python train.py --norm_place="pre" --qk_norm=false --init_std_o=0.0394 --decay_fraction=1.0 --decay_shape="linear"
Each number is 50 + 10 x the weight over its row's rms, rounded and kept within 0 to 99. Layers, rows and columns count from 0. The size before them is the row's rms in percent of the matrix's.

# layer 4 MLP up, 704x256, rms 0.0454, rows 554-662, columns 0-63
110:29 36 57 50 51 62 54 50 54 46 73 46 38 37 51 61 38 64 38 49 51 47 32 57 53 52 51 58 49 53 60 53 46 50 49 57 48 64 46 62 64 55 58 56 50 48 60 45 69 63 46 64 64 62 56 45 56 65 49 48 44 66 50 53
100:67 32 39 45 69 67 47 46 40 40 40 46 53 51 42 36 47 51 42 27 41 49 53 65 32 51 50 55 52 70 59 64 44 39 36 47 35 66 46 48 40 54 53 47 56 41 45 52 52 52 56 65 38 60 44 44 52 50 37 58 55 64 22 42
066:42 42 54 69 45 43 42 45 58 56 50 57 55 51 49 55 47 34 48 38 40 67 61 54 50 21 58 55 39 63 47 65 46 50 37 42 60 60 51 44 41 50 65 37 39 54 62 50 65 57 61 32 50 41 50 59 62 54 69 36 49 66 57 45
089:35 54 36 42 65 56 41 51 45 52 37 64 63 50 48 59 58 73 59 54 61 56 56 37 34 64 53 64 66 50 45 37 54 56 52 33 64 50 51 54 50 48 39 64 56 43 46 57 48 47 52 57 58 51 56 39 39 52 66 50 55 58 58 60
108:53 45 30 49 44 57 37 56 41 65 42 49 65 67 67 49 41 50 64 64 45 48 48 46 40 56 71 48 44 52 49 51 33 59 48 47 65 56 71 45 42 62 37 43 58 48 47 46 56 32 60 49 43 58 43 59 68 52 25 38 54 40 53 46
095:39 42 72 63 45 57 51 42 49 40 37 58 48 51 64 64 42 29 42 57 46 55 36 60 58 66 42 34 37 58 66 53 48 57 53 70 58 58 65 47 41 47 48 40 52 58 31 40 56 52 43 56 39 49 53 47 42 54 51 43 42 63 47 67
099:43 45 51 62 49 50 51 44 45 59 55 52 50 39 54 61 47 54 44 54 33 55 52 39 61 24 50 47 30 59 29 53 45 44 55 42 43 52 52 66 50 38 58 65 45 45 58 47 51 41 52 66 50 61 52 59 59 65 61 58 45 29 45 43
098:33 54 49 50 66 38 74 44 56 48 43 32 43 48 51 56 44 48 45 62 47 51 58 50 59 40 50 46 51 60 51 44 45 37 56 40 42 65 41 61 42 62 54 36 49 58 61 60 41 55 61 63 38 58 58 40 37 57 53 54 51 36 46 54
089:55 45 45 34 54 46 61 43 49 38 48 52 48 44 58 33 52 50 54 53 38 43 20 46 34 54 50 64 29 35 36 67 51 33 48 74 50 60 42 68 49 59 27 60 41 52 61 53 46 70 58 56 48 50 51 55 42 45 42 34 61 39 77 45
106:41 45 57 43 49 50 44 57 44 52 73 41 56 36 45 64 55 53 46 41 50 46 44 64 37 48 65 49 35 48 56 41 50 46 35 58 57 71 51 53 67 51 38 48 71 40 55 53 53 45 48 46 40 65 49 41 55 35 56 60 47 45 46 51
092:56 40 42 65 38 43 62 32 50 40 39 56 59 48 45 42 39 48 67 43 71 54 43 54 53 42 49 48 76 44 34 53 44 77 33 54 42 57 59 34 38 58 54 55 39 40 65 57 48 47 44 45 57 46 70 38 55 53 48 46 40 71 49 47
091:56 53 40 61 52 44 45 44 39 33 45 47 64 52 69 36 61 56 19 46 52 60 50 63 56 46 60 32 43 38 63 35 31 47 62 50 48 31 42 63 66 53 63 67 47 52 45 63 56 41 37 54 55 62 79 50 47 68 38 61 42 53 42 51
116:61 53 68 67 49 37 67 58 52 55 58 51 47 54 69 57 54 35 36 52 49 60 57 42 57 32 55 48 36 77 38 59 32 51 62 44 61 41 74 53 56 48 53 40 47 44 38 42 46 42 58 49 62 47 54 47 42 50 59 44 61 36 58 49
104:42 54 50 45 46 51 32 51 47 39 50 63 50 47 45 34 63 54 46 57 55 36 40 51 44 56 45 53 65 45 38 49 53 50 50 48 54 49 35 43 44 50 45 48 39 46 67 44 57 33 61 43 44 47 44 44 50 41 42 48 57 40 63 45
106:61 48 35 54 47 67 45 59 45 58 42 67 45 49 50 45 39 70 55 51 53 41 39 58 48 53 54 36 62 45 45 54 41 57 62 55 40 70 51 43 58 53 24 19 48 52 52 49 34 36 57 69 52 51 48 34 55 37 59 59 49 39 48 45
132:45 58 46 56 65 52 58 52 52 47 42 61 62 48 49 44 47 48 47 38 46 46 52 39 52 45 71 39 42 49 42 49 55 52 47 44 54 40 49 50 38 31 59 64 52 71 57 68 46 51 61 51 56 47 44 69 53 37 45 60 58 54 38 36
117:62 58 48 50 50 49 39 40 49 44 59 60 56 55 70 52 40 25 44 45 62 45 36 52 40 61 56 50 57 33 32 61 52 50 48 69 39 51 58 62 61 48 46 64 61 41 71 41 48 26 40 37 62 36 39 67 54 56 51 37 49 50 76 56
097:45 56 62 53 66 49 47 42 55 48 40 39 52 62 40 44 52 48 40 62 50 39 41 77 54 40 61 54 48 59 59 54 53 44 54 55 73 59 57 49 54 44 46 46 36 57 53 42 50 55 58 46 44 66 46 38 60 41 68 48 66 60 42 51
091:71 37 58 31 48 35 46 45 52 37 53 42 45 34 72 45 52 60 53 48 75 39 44 42 39 40 27 46 49 55 50 44 48 59 38 46 60 56 72 41 43 40 60 37 34 60 42 54 33 61 52 48 53 43 65 55 85 37 48 52 40 57 37 57
101:38 45 36 53 57 47 49 50 54 45 50 62 54 48 63 65 67 39 37 35 52 64 58 52 59 58 34 51 44 43 64 29 40 24 57 44 49 38 67 49 48 55 65 44 47 56 56 43 56 51 62 32 55 51 47 44 49 40 68 43 30 60 56 38
073:47 65 64 41 64 55 53 36 46 56 65 45 52 48 34 46 36 43 54 54 26 43 52 55 50 54 63 41 47 55 53 54 71 51 55 50 44 35 53 63 61 50 45 44 35 52 41 34 48 42 57 41 49 48 40 50 36 47 44 52 44 65 72 53
101:48 53 52 57 63 46 35 48 43 62 50 27 51 55 44 75 54 49 56 59 42 54 53 54 47 32 44 46 37 30 57 61 62 52 58 59 28 56 43 65 49 55 60 61 58 51 54 68 54 40 47 43 55 40 24 44 55 47 47 48 55 59 46 54
113:51 46 56 36 59 58 52 36 66 46 42 56 36 41 52 60 62 54 44 62 69 41 57 47 65 52 59 53 46 40 58 49 49 32 60 52 61 69 48 43 38 39 39 58 48 42 55 56 41 54 25 52 55 48 57 30 59 47 41 43 63 53 50 52
096:53 44 50 64 40 38 66 52 64 55 57 54 63 62 41 53 47 27 52 66 42 54 57 47 37 59 62 57 40 49 48 47 47 65 41 53 66 47 59 57 58 39 65 53 44 45 56 57 49 40 64 47 41 32 43 48 51 47 60 35 54 43 45 56
100:61 30 56 58 35 44 53 47 35 45 43 50 52 57 53 42 58 52 53 48 46 50 49 30 48 39 29 32 54 59 40 34 64 61 53 56 46 60 47 50 48 52 37 45 64 37 38 49 53 38 39 50 41 39 66 57 40 40 44 60 46 41 33 57
085:66 47 57 45 45 47 42 48 54 44 44 45 59 58 39 55 55 72 57 53 55 25 63 41 54 46 69 58 46 29 51 50 61 63 64 44 40 34 50 63 47 56 47 44 63 39 39 53 58 45 50 63 61 52 47 57 38 39 83 58 51 52 52 53
094:39 56 55 33 54 67 37 33 45 64 31 74 49 39 42 46 71 49 51 47 43 37 59 56 46 49 45 53 63 55 41 49 50 44 50 40 40 39 31 62 54 63 54 54 48 57 60 32 48 53 43 56 54 51 38 42 54 49 57 43 40 55 53 68
110:40 59 52 49 60 48 60 61 48 53 59 42 55 64 36 33 41 43 56 67 52 47 39 44 44 59 54 37 54 45 39 37 35 66 44 52 39 34 42 50 58 45 26 63 69 33 57 56 65 47 43 40 66 39 41 43 44 46 28 58 53 46 46 54
093:46 65 57 47 70 42 41 69 61 49 39 46 55 51 58 39 43 61 37 36 47 67 41 33 55 56 44 65 57 30 46 52 32 57 55 65 54 57 56 65 54 48 37 30 44 72 44 52 37 54 48 67 53 45 55 52 37 64 61 59 53 46 42 49
088:42 47 34 43 49 56 56 58 45 58 44 50 55 57 58 43 38 44 69 21 64 60 48 63 53 43 62 46 59 42 65 47 48 56 45 45 65 60 56 43 72 38 44 41 70 45 47 36 49 43 35 57 56 57 62 46 49 38 36 43 39 60 58 75
096:45 37 51 42 40 47 58 45 54 52 57 46 48 54 61 31 52 57 44 41 60 66 39 56 41 72 57 58 45 57 46 37 52 42 48 64 56 54 46 43 53 61 59 62 46 51 50 34 26 46 76 40 23 57 44 64 36 47 53 52 38 63 55 50
109:40 41 51 52 59 65 34 46 50 54 48 54 47 59 64 61 44 45 45 54 56 40 49 42 67 55 35 36 47 63 69 34 47 48 47 34 49 56 52 49 62 47 53 48 51 64 48 37 52 52 36 55 46 54 55 65 41 68 55 46 36 31 27 44
107:68 52 44 56 49 40 55 55 44 50 54 52 57 32 57 42 60 60 52 49 57 36 36 68 61 61 57 47 28 41 41 52 37 29 53 51 55 45 54 36 40 34 56 66 57 41 60 43 60 56 54 51 43 39 57 59 58 35 57 51 31 40 48 48
090:46 51 47 56 32 62 51 38 46 55 39 46 61 32 53 53 16 50 45 76 52 70 63 43 49 65 82 54 53 52 38 58 49 41 65 47 66 48 45 64 45 47 51 53 55 62 49 42 47 40 46 50 58 49 44 56 41 45 45 50 43 62 35 68
089:53 38 36 40 50 57 37 65 49 50 43 55 57 60 55 45 62 62 31 36 55 71 39 44 44 39 35 52 40 59 35 48 23 50 49 51 51 50 43 69 49 59 54 57 51 46 49 60 62 54 50 53 41 29 61 30 37 29 53 33 46 60 56 66
123:54 42 67 48 49 50 48 32 50 52 34 54 44 61 60 44 51 49 64 57 41 54 52 47 38 37 46 48 39 40 60 36 45 44 24 40 50 42 51 47 44 42 60 48 58 33 33 44 42 52 48 59 54 61 52 53 51 44 45 49 45 43 44 62
093:32 51 50 64 58 71 43 58 38 50 55 64 52 48 50 46 45 42 34 53 37 47 50 46 45 49 48 42 42 47 46 49 39 37 33 58 46 56 59 61 46 38 64 43 45 48 59 57 33 46 42 37 44 29 26 40 39 31 44 44 42 49 58 58
098:44 37 39 64 49 37 49 31 46 55 50 60 36 46 52 57 37 47 41 40 59 55 56 52 53 32 55 43 48 50 51 35 56 54 37 53 62 61 61 39 54 40 41 51 38 27 59 44 32 38 38 34 65 38 57 43 56 56 42 52 58 41 25 55
098:41 51 45 50 76 69 46 37 53 51 61 38 42 41 53 45 42 46 46 47 49 60 46 49 29 55 44 42 49 56 52 36 40 38 67 55 51 59 57 60 54 49 54 49 56 58 46 37 60 43 49 51 54 55 41 41 60 35 56 76 53 46 37 43
109:43 43 55 63 47 30 61 65 48 48 55 52 50 43 62 42 57 56 56 32 44 48 43 53 58 70 50 66 33 30 63 63 45 39 47 54 70 37 54 56 58 63 26 51 57 44 35 51 60 44 34 50 38 54 37 49 57 46 44 39 36 58 66 44
089:74 43 53 59 56 41 56 35 52 37 36 54 48 48 68 63 44 53 60 54 38 51 43 49 46 18 39 54 60 54 34 47 46 43 45 48 39 45 43 58 55 65 62 53 44 41 41 52 56 65 30 39 48 47 53 51 41 45 53 52 54 71 55 39
098:46 54 54 57 56 48 49 64 71 43 51 38 52 38 54 35 53 44 57 50 59 59 43 54 53 55 50 60 41 73 31 48 33 63 50 45 37 40 52 75 62 53 47 74 42 66 66 36 47 50 48 52 64 43 81 48 51 43 54 60 60 69 73 60
095:50 45 43 62 58 50 27 41 61 52 46 35 48 52 39 57 52 40 33 65 46 69 46 45 45 67 55 44 57 63 62 39 62 53 58 49 37 52 48 48 34 52 59 50 43 41 43 47 29 61 48 36 43 57 38 47 56 65 73 50 63 51 48 42
110:34 47 43 62 46 38 48 53 51 58 38 30 43 45 53 52 42 58 56 36 67 65 53 63 70 30 40 45 56 39 21 47 38 50 58 58 61 65 50 39 48 36 68 58 46 47 51 65 38 47 39 35 62 51 48 67 48 36 55 54 44 52 66 47
105:52 53 46 27 55 47 43 52 54 24 54 40 64 46 54 51 54 74 64 48 58 40 60 48 49 49 73 36 49 56 58 41 49 54 45 46 51 48 48 65 49 49 61 52 58 57 51 49 35 46 56 44 67 45 50 30 65 52 50 33 50 38 41 38
107:47 36 66 44 39 31 64 36 57 55 61 42 50 56 52 53 49 40 55 44 76 41 38 51 52 51 68 40 44 52 32 48 48 57 35 38 58 46 60 51 58 59 61 48 56 64 58 37 40 51 46 47 32 61 53 49 51 49 48 40 30 39 46 46
102:60 68 32 58 29 39 50 55 57 42 70 49 45 56 52 48 25 41 36 38 44 42 46 57 46 56 52 25 44 50 37 54 59 50 58 60 57 41 41 48 47 41 42 45 60 39 64 47 47 47 59 52 43 38 60 49 50 42 42 26 50 35 56 28
111:51 43 56 50 49 44 65 41 56 36 65 58 52 43 58 47 60 44 26 58 36 47 51 38 34 41 45 66 46 35 55 44 43 49 49 52 42 59 58 49 67 48 61 46 47 35 53 51 49 63 57 44 44 51 49 39 48 58 38 72 57 29 63 36
101:37 51 44 57 51 45 62 38 55 38 36 42 52 47 65 50 57 50 46 37 55 53 60 44 71 74 29 49 48 53 41 17 56 63 47 54 37 38 64 61 57 40 49 49 45 36 48 54 63 51 48 71 43 54 39 60 66 38 51 70 51 40 47 31
098:43 59 62 40 72 55 47 49 57 60 44 55 51 62 57 45 66 47 55 47 46 66 52 42 56 41 51 54 66 58 50 45 58 54 43 43 47 37 51 52 52 41 69 53 50 60 33 57 76 55 58 51 48 45 43 58 45 55 52 44 50 65 74 28
093:60 47 47 51 63 65 43 61 57 67 54 59 84 43 44 44 44 82 58 35 51 53 46 46 48 57 66 46 60 50 48 51 34 51 55 48 66 54 40 42 43 53 49 54 48 36 55 62 39 44 50 53 72 70 47 59 59 57 59 48 65 48 55 75
089:55 39 48 58 37 52 51 49 52 47 40 66 76 55 41 48 56 66 54 50 71 64 43 66 48 31 34 52 65 46 51 56 35 74 52 46 50 44 42 43 50 43 48 50 44 55 46 53 48 47 41 26 48 57 27 73 52 44 42 52 47 47 55 61
094:53 62 47 68 54 32 31 51 52 38 60 55 57 62 41 32 70 36 47 54 58 34 49 48 42 49 46 42 57 48 40 48 58 46 48 53 41 61 53 44 48 67 46 40 48 44 42 54 49 51 52 55 52 45 55 61 32 38 35 46 66 69 55 55
095:33 61 43 58 60 42 34 40 20 51 46 62 59 67 55 59 43 50 48 65 52 64 42 52 46 39 62 54 54 23 54 38 53 52 35 51 42 51 55 48 55 58 58 46 55 52 38 59 57 49 35 54 45 57 62 55 44 47 39 47 34 47 44 60
098:37 73 69 56 40 42 48 59 62 58 52 60 54 56 52 48 44 53 42 36 34 65 50 59 60 43 46 68 38 62 57 44 46 56 54 50 42 50 37 69 40 40 57 55 37 45 61 60 40 53 44 56 58 48 73 38 50 51 56 42 37 54 45 49
092:44 46 65 53 33 48 51 37 60 55 46 47 39 41 60 52 43 47 42 75 56 68 55 40 68 59 62 30 40 57 49 44 32 49 50 40 31 43 40 39 50 55 51 46 49 33 36 60 67 59 42 56 53 62 72 45 50 45 39 63 49 53 33 50
089:45 44 46 46 61 72 43 44 49 41 48 52 59 48 54 43 51 64 37 49 54 55 58 58 50 50 30 48 60 36 50 51 54 61 64 47 30 49 52 36 59 56 51 30 44 43 54 55 42 43 42 62 57 71 45 49 58 27 54 47 32 61 43 37
101:52 41 30 53 51 68 52 42 50 54 43 53 65 36 57 62 48 43 46 59 58 69 65 51 58 55 66 51 52 28 39 41 43 49 62 50 50 59 48 30 42 50 28 59 48 61 61 43 54 54 43 51 49 31 58 40 49 42 77 51 64 50 47 39
101:46 58 28 55 65 63 42 44 40 65 63 58 65 52 52 50 33 53 43 57 43 31 42 36 54 51 36 47 54 56 42 50 51 50 53 34 41 66 49 47 54 59 45 42 56 47 48 67 63 65 61 74 40 30 44 47 59 49 36 46 51 45 48 46
076:45 49 47 50 34 51 79 51 47 75 50 52 57 45 30 33 45 45 55 30 79 40 53 58 37 56 44 47 63 51 41 56 44 43 45 36 42 55 40 53 47 31 64 53 47 53 56 41 53 54 40 60 59 43 50 46 50 64 53 48 48 52 68 46
077:42 47 48 53 42 33 42 63 52 44 58 44 45 35 39 53 44 45 49 73 68 49 52 55 57 67 54 72 79 62 57 43 55 69 56 46 66 49 41 40 54 55 52 52 61 61 62 48 75 58 60 36 46 38 51 47 54 57 49 62 60 44 53 52
114:53 35 40 56 80 51 41 45 55 32 43 46 58 63 39 38 55 66 52 63 47 53 49 52 42 55 34 46 52 43 49 41 51 49 61 52 57 54 48 53 49 41 53 25 66 57 46 39 42 45 48 60 64 55 52 49 61 60 44 50 45 51 45 63
103:48 58 33 42 45 43 54 44 60 45 34 39 49 47 54 48 44 47 39 36 61 35 67 46 55 53 52 44 46 53 57 52 41 36 37 32 48 47 67 60 65 62 58 79 56 35 53 45 75 42 37 63 58 59 52 46 59 47 43 53 49 48 54 61
099:46 53 42 50 48 52 65 57 29 55 31 50 52 60 39 56 64 59 41 42 33 57 54 62 59 55 57 36 57 51 73 54 62 34 54 61 48 46 55 70 48 68 34 53 48 52 48 60 61 36 50 44 38 50 40 46 34 41 42 47 59 44 36 46
093:54 48 48 55 60 55 60 40 50 52 29 39 32 27 64 39 51 54 49 40 66 58 56 40 50 49 66 31 40 63 38 48 44 55 48 55 63 65 55 53 47 51 36 52 33 32 49 57 48 65 32 58 55 48 47 50 57 66 44 69 60 60 52 56
102:56 65 34 38 37 59 55 55 31 59 46 36 48 51 47 39 41 58 60 55 38 40 45 62 33 49 53 18 52 63 55 39 35 52 42 47 44 56 53 41 46 51 38 59 62 50 50 33 63 64 59 36 40 34 44 48 55 54 37 55 60 59 51 50
098:36 43 50 66 62 36 41 43 53 44 39 52 56 50 46 58 61 52 51 62 59 53 31 60 65 52 57 60 58 60 46 54 56 64 66 63 33 48 55 46 46 55 39 45 60 46 38 55 26 46 64 35 72 59 41 56 53 44 44 54 67 43 53 57
101:66 50 45 37 51 38 46 40 65 55 44 28 50 60 36 61 48 46 49 36 46 35 47 38 50 52 36 47 36 43 47 62 44 62 42 48 51 54 36 49 49 39 42 60 37 66 40 63 40 53 63 74 41 43 63 65 65 68 56 67 39 41 35 63
093:61 58 32 65 21 54 57 56 54 71 85 60 43 38 48 49 33 52 51 32 54 40 36 57 41 54 50 36 61 57 46 61 41 46 58 49 27 46 53 42 60 54 37 43 34 52 53 45 26 58 40 37 49 52 58 51 40 53 70 52 52 44 57 36
112:61 41 49 48 48 58 35 52 59 33 56 51 46 39 34 45 41 56 43 39 46 55 52 55 33 48 35 64 33 60 53 70 52 59 48 63 44 52 64 51 50 83 61 48 44 41 53 59 32 52 40 47 38 53 42 55 32 65 45 42 58 50 49 29
111:47 71 44 53 54 51 46 33 58 41 48 60 52 41 50 50 51 60 55 52 57 43 41 57 69 45 60 33 45 38 40 51 53 52 55 52 64 61 63 26 55 55 49 60 50 42 41 60 57 62 48 66 49 43 39 35 48 51 41 36 36 59 44 39
099:54 45 38 36 50 74 57 67 55 49 58 48 64 51 43 55 48 39 49 50 53 52 55 35 47 61 64 47 51 50 77 52 54 48 51 59 48 51 36 39 41 42 49 48 38 54 52 62 61 43 49 40 48 55 49 44 48 63 38 69 64 57 55 46
103:45 61 51 44 45 56 41 45 53 39 53 60 51 48 57 62 51 37 54 52 43 49 61 67 58 59 40 38 49 39 36 50 47 31 50 64 51 52 61 57 48 43 48 57 68 53 63 54 41 39 53 44 46 74 46 44 65 44 43 44 49 43 44 41
105:47 50 47 24 57 44 46 46 50 38 48 56 40 46 49 55 45 51 47 61 66 58 35 55 59 64 38 49 49 56 39 53 51 62 61 43 54 66 64 63 52 57 48 66 56 63 43 47 70 51 46 48 70 57 52 62 24 67 41 57 38 44 46 35
107:65 40 49 55 57 42 51 48 51 33 48 46 52 51 58 49 49 49 63 52 43 52 53 82 40 55 32 44 78 49 44 57 74 49 41 53 39 30 57 41 47 48 57 46 41 47 29 64 47 40 56 64 51 40 52 51 48 47 64 47 59 54 40 51
105:52 56 49 41 53 61 61 63 38 50 29 28 50 41 37 24 51 44 29 55 56 39 28 53 55 55 38 48 49 34 55 58 37 54 43 57 58 57 58 54 33 29 47 62 53 44 56 47 60 54 50 63 78 50 59 38 42 47 47 59 48 57 44 57
098:58 60 60 55 33 43 55 38 52 33 36 52 50 56 58 68 55 54 32 53 56 52 55 20 49 52 47 66 41 49 53 48 59 58 57 51 54 41 53 44 36 47 39 66 49 65 45 46 60 60 60 63 48 38 53 42 30 55 47 55 63 57 50 59
099:37 36 60 61 71 33 30 45 52 51 55 53 48 67 37 51 47 39 58 60 50 37 38 40 36 58 52 49 36 50 55 63 55 49 45 52 67 40 52 44 40 63 57 40 45 47 38 31 55 58 59 42 49 48 73 48 51 42 42 37 50 38 48 39
111:44 45 43 57 54 55 30 71 48 36 41 55 47 68 37 63 42 59 50 61 63 48 53 53 61 66 57 47 51 53 74 37 36 41 46 41 60 37 29 51 56 51 56 46 51 56 44 45 45 52 63 44 56 55 56 70 56 46 48 35 49 31 60 46
102:43 49 42 63 33 34 39 46 43 29 53 53 38 42 39 39 44 51 37 54 56 43 56 50 37 42 48 26 66 65 66 42 32 40 49 46 48 61 55 43 36 54 38 46 36 67 29 61 57 49 51 49 50 45 54 59 41 55 46 37 41 43 47 44
104:53 69 42 61 38 59 71 52 36 40 52 55 58 61 53 57 68 43 45 45 50 57 53 54 53 58 48 64 49 55 49 39 44 47 43 56 59 57 38 42 50 43 70 36 41 34 44 42 68 66 40 46 47 51 63 45 51 42 48 55 40 55 60 34
102:56 45 35 54 43 58 60 50 61 52 23 67 61 70 54 49 77 55 57 51 44 46 56 44 40 50 43 57 44 58 65 41 58 64 50 49 62 41 51 69 56 63 47 46 61 42 60 54 49 38 40 53 46 47 56 58 57 60 35 56 47 41 38 44
100:27 60 53 54 52 47 40 44 38 43 54 45 35 61 42 55 56 33 45 34 45 52 35 46 37 51 38 36 60 54 54 43 48 56 41 58 57 35 42 61 60 43 48 46 60 64 51 49 35 59 41 59 41 28 42 43 51 40 50 65 58 60 30 51
106:41 53 48 58 57 63 50 52 53 31 40 44 62 44 59 58 49 48 48 55 36 59 53 38 31 52 54 63 41 50 41 45 32 45 69 57 52 43 43 54 48 41 38 37 60 56 55 31 47 61 39 47 60 58 61 41 48 53 42 49 53 45 49 63
102:50 46 51 45 61 56 49 50 48 44 44 49 43 31 54 44 51 59 46 51 58 59 53 53 57 48 77 62 50 51 58 50 26 38 50 49 61 52 40 57 42 41 56 62 39 62 43 68 57 55 59 47 42 37 38 44 65 68 59 50 48 40 34 55
099:60 53 38 60 54 59 40 45 59 48 42 50 57 26 41 49 46 48 49 56 56 59 58 48 39 47 45 56 66 73 56 44 56 51 48 69 60 51 45 45 41 50 57 40 51 68 57 55 44 48 32 52 53 60 53 46 63 54 63 54 50 38 53 55
115:55 64 49 59 55 63 49 41 31 49 62 49 52 55 49 48 56 74 53 41 45 43 44 37 41 42 53 43 62 67 61 36 63 58 38 46 48 47 57 33 48 55 51 42 39 70 39 43 48 47 54 47 32 45 32 57 43 45 42 54 51 32 37 45
114:42 55 48 52 50 45 62 71 61 41 56 46 50 60 44 48 57 65 63 47 43 47 30 42 46 59 59 72 52 65 77 42 58 35 46 66 71 61 33 46 41 46 54 45 60 67 51 18 56 53 53 56 31 64 58 54 28 62 47 49 45 81 39 62
101:46 62 63 77 40 55 38 35 33 57 49 59 51 64 54 64 66 59 61 53 46 55 48 52 72 40 51 56 54 50 37 42 45 55 55 44 65 31 46 40 47 66 53 54 38 38 53 52 42 54 68 35 52 40 40 59 65 43 53 47 41 35 53 69
101:40 49 46 27 61 65 50 47 32 53 44 34 51 39 47 47 47 59 39 38 46 43 41 31 71 51 56 59 40 56 49 35 58 37 47 54 66 68 45 53 46 54 67 50 50 44 48 59 54 55 60 67 55 47 61 45 51 64 44 64 48 51 47 52
099:75 27 47 52 42 30 54 49 59 50 47 45 31 48 51 58 48 48 56 49 38 61 50 50 49 44 45 35 51 56 53 60 45 52 35 38 45 52 43 42 44 36 58 39 38 53 44 68 48 40 42 50 48 37 56 59 53 67 39 52 40 59 35 48
090:45 39 60 25 46 54 44 49 52 70 38 40 40 42 51 61 38 56 48 41 55 39 43 48 26 50 59 58 48 62 49 52 52 46 59 61 38 71 44 58 37 47 53 54 47 50 56 31 58 48 51 63 47 62 63 57 50 34 50 58 40 46 50 55
102:46 43 60 61 60 61 57 28 71 49 49 55 51 44 54 38 39 48 55 46 67 66 69 60 56 41 84 54 57 47 51 44 70 54 58 53 45 47 42 65 52 49 53 61 49 53 53 45 48 42 58 43 53 57 45 54 42 49 41 50 53 61 30 55
095:59 55 35 52 40 45 52 48 48 42 64 62 48 50 58 59 63 63 70 66 63 52 71 47 36 55 49 50 50 44 51 48 44 60 54 59 45 68 56 41 29 44 50 57 68 50 41 50 66 57 43 43 52 56 42 73 55 38 58 70 44 28 49 61
106:67 50 68 39 22 57 42 41 60 53 58 72 48 41 51 32 73 51 42 31 54 57 45 61 37 68 57 64 38 57 41 36 64 58 65 54 44 61 61 36 76 50 39 56 44 33 55 44 33 60 64 49 50 65 44 57 77 52 48 38 34 55 46 40
108:50 64 50 58 50 58 56 45 56 44 45 35 58 50 40 57 57 36 55 64 53 45 45 50 32 54 47 58 40 30 34 52 59 56 47 41 38 48 49 38 40 40 42 56 58 50 36 54 50 46 62 44 60 38 60 53 58 61 47 34 70 51 43 44
098:54 51 57 57 42 54 54 54 51 55 47 40 58 43 58 37 54 62 65 50 57 51 77 44 55 50 38 43 38 32 64 62 57 37 67 38 40 66 52 45 53 64 43 47 24 48 57 43 48 59 48 51 48 59 54 59 54 37 55 35 51 52 49 73
084:62 57 43 46 61 51 53 55 51 46 55 45 69 49 56 39 50 55 57 35 63 71 49 31 63 45 42 43 49 49 43 62 73 57 48 42 68 67 44 58 42 51 47 53 37 68 50 49 28 58 50 36 60 58 57 58 50 55 50 34 51 47 59 68
096:51 56 61 57 44 39 51 48 41 51 68 52 50 46 46 20 57 63 55 43 55 42 62 49 54 49 49 53 52 43 53 56 46 47 57 39 42 68 45 38 48 29 38 51 47 76 49 56 49 42 65 45 35 52 35 53 58 51 56 47 43 48 44 42
100:51 41 53 39 53 46 51 51 68 67 56 57 45 63 41 39 37 48 51 55 41 44 40 43 47 55 44 53 43 39 52 46 51 52 58 53 42 65 39 41 56 50 49 46 50 39 50 56 42 53 35 51 79 46 63 50 62 46 67 58 36 65 55 58
090:49 49 52 50 43 72 48 38 57 55 59 38 32 40 68 46 57 67 54 36 61 45 45 42 43 43 48 56 40 52 22 59 53 45 73 67 48 39 36 57 45 59 40 42 60 42 33 61 47 54 54 64 49 44 42 47 80 42 57 38 54 45 48 79
116:56 65 53 38 57 28 52 62 47 59 58 54 33 32 52 51 53 55 71 52 51 56 41 58 41 44 56 48 49 77 52 53 36 75 52 27 48 51 56 31 57 49 40 47 49 45 49 39 48 48 53 49 27 55 40 45 62 46 45 41 45 48 49 58
094:53 34 37 50 41 56 48 57 19 60 70 63 29 42 63 49 53 40 55 41 54 49 36 58 42 44 42 50 45 44 57 47 57 50 48 44 38 43 63 32 54 45 43 59 64 54 39 52 38 34 40 54 40 57 60 55 54 61 54 45 42 57 49 59
105:59 66 62 31 35 41 65 45 48 31 60 57 56 54 69 48 52 78 51 43 51 49 58 40 42 56 33 53 47 53 36 51 54 59 62 66 48 60 46 54 40 59 32 42 42 51 35 65 42 68 53 49 64 48 46 60 41 51 50 44 59 45 47 63
114:78 48 38 48 40 38 51 69 61 59 56 54 21 54 38 62 35 52 62 65 51 50 43 28 49 40 47 71 49 46 57 57 61 46 61 42 47 45 56 43 56 56 35 50 38 39 61 35 33 50 57 44 49 34 43 39 41 44 64 70 42 46 53 51
103:44 33 53 64 50 44 54 46 50 60 58 75 52 55 63 68 61 39 58 38 38 59 32 58 47 58 49 56 46 52 62 49 53 51 44 68 72 44 60 52 51 50 63 38 43 37 30 71 49 53 72 32 43 54 50 81 33 44 67 52 56 50 43 45
095:60 47 54 53 54 53 43 51 40 36 52 56 39 59 47 52 53 36 62 35 56 36 72 48 59 32 55 43 40 35 31 56 43 54 54 52 52 44 64 64 45 41 52 32 68 39 35 51 48 46 49 39 59 40 43 40 46 53 53 37 56 48 64 62
109:54 45 47 36 45 33 37 53 41 41 50 44 49 61 49 47 55 61 47 37 41 44 47 62 52 39 45 47 40 53 56 38 39 48 40 47 45 51 45 33 54 55 55 47 42 64 38 47 54 47 36 42 53 81 54 42 44 45 52 52 40 61 45 39
095:41 48 52 42 54 43 59 46 47 56 48 42 41 55 55 67 48 38 57 58 44 58 45 51 50 44 42 40 57 62 50 43 46 53 48 67 49 54 42 53 46 63 53 42 51 48 35 33 61 76 48 63 47 58 46 38 40 38 76 54 54 43 61 61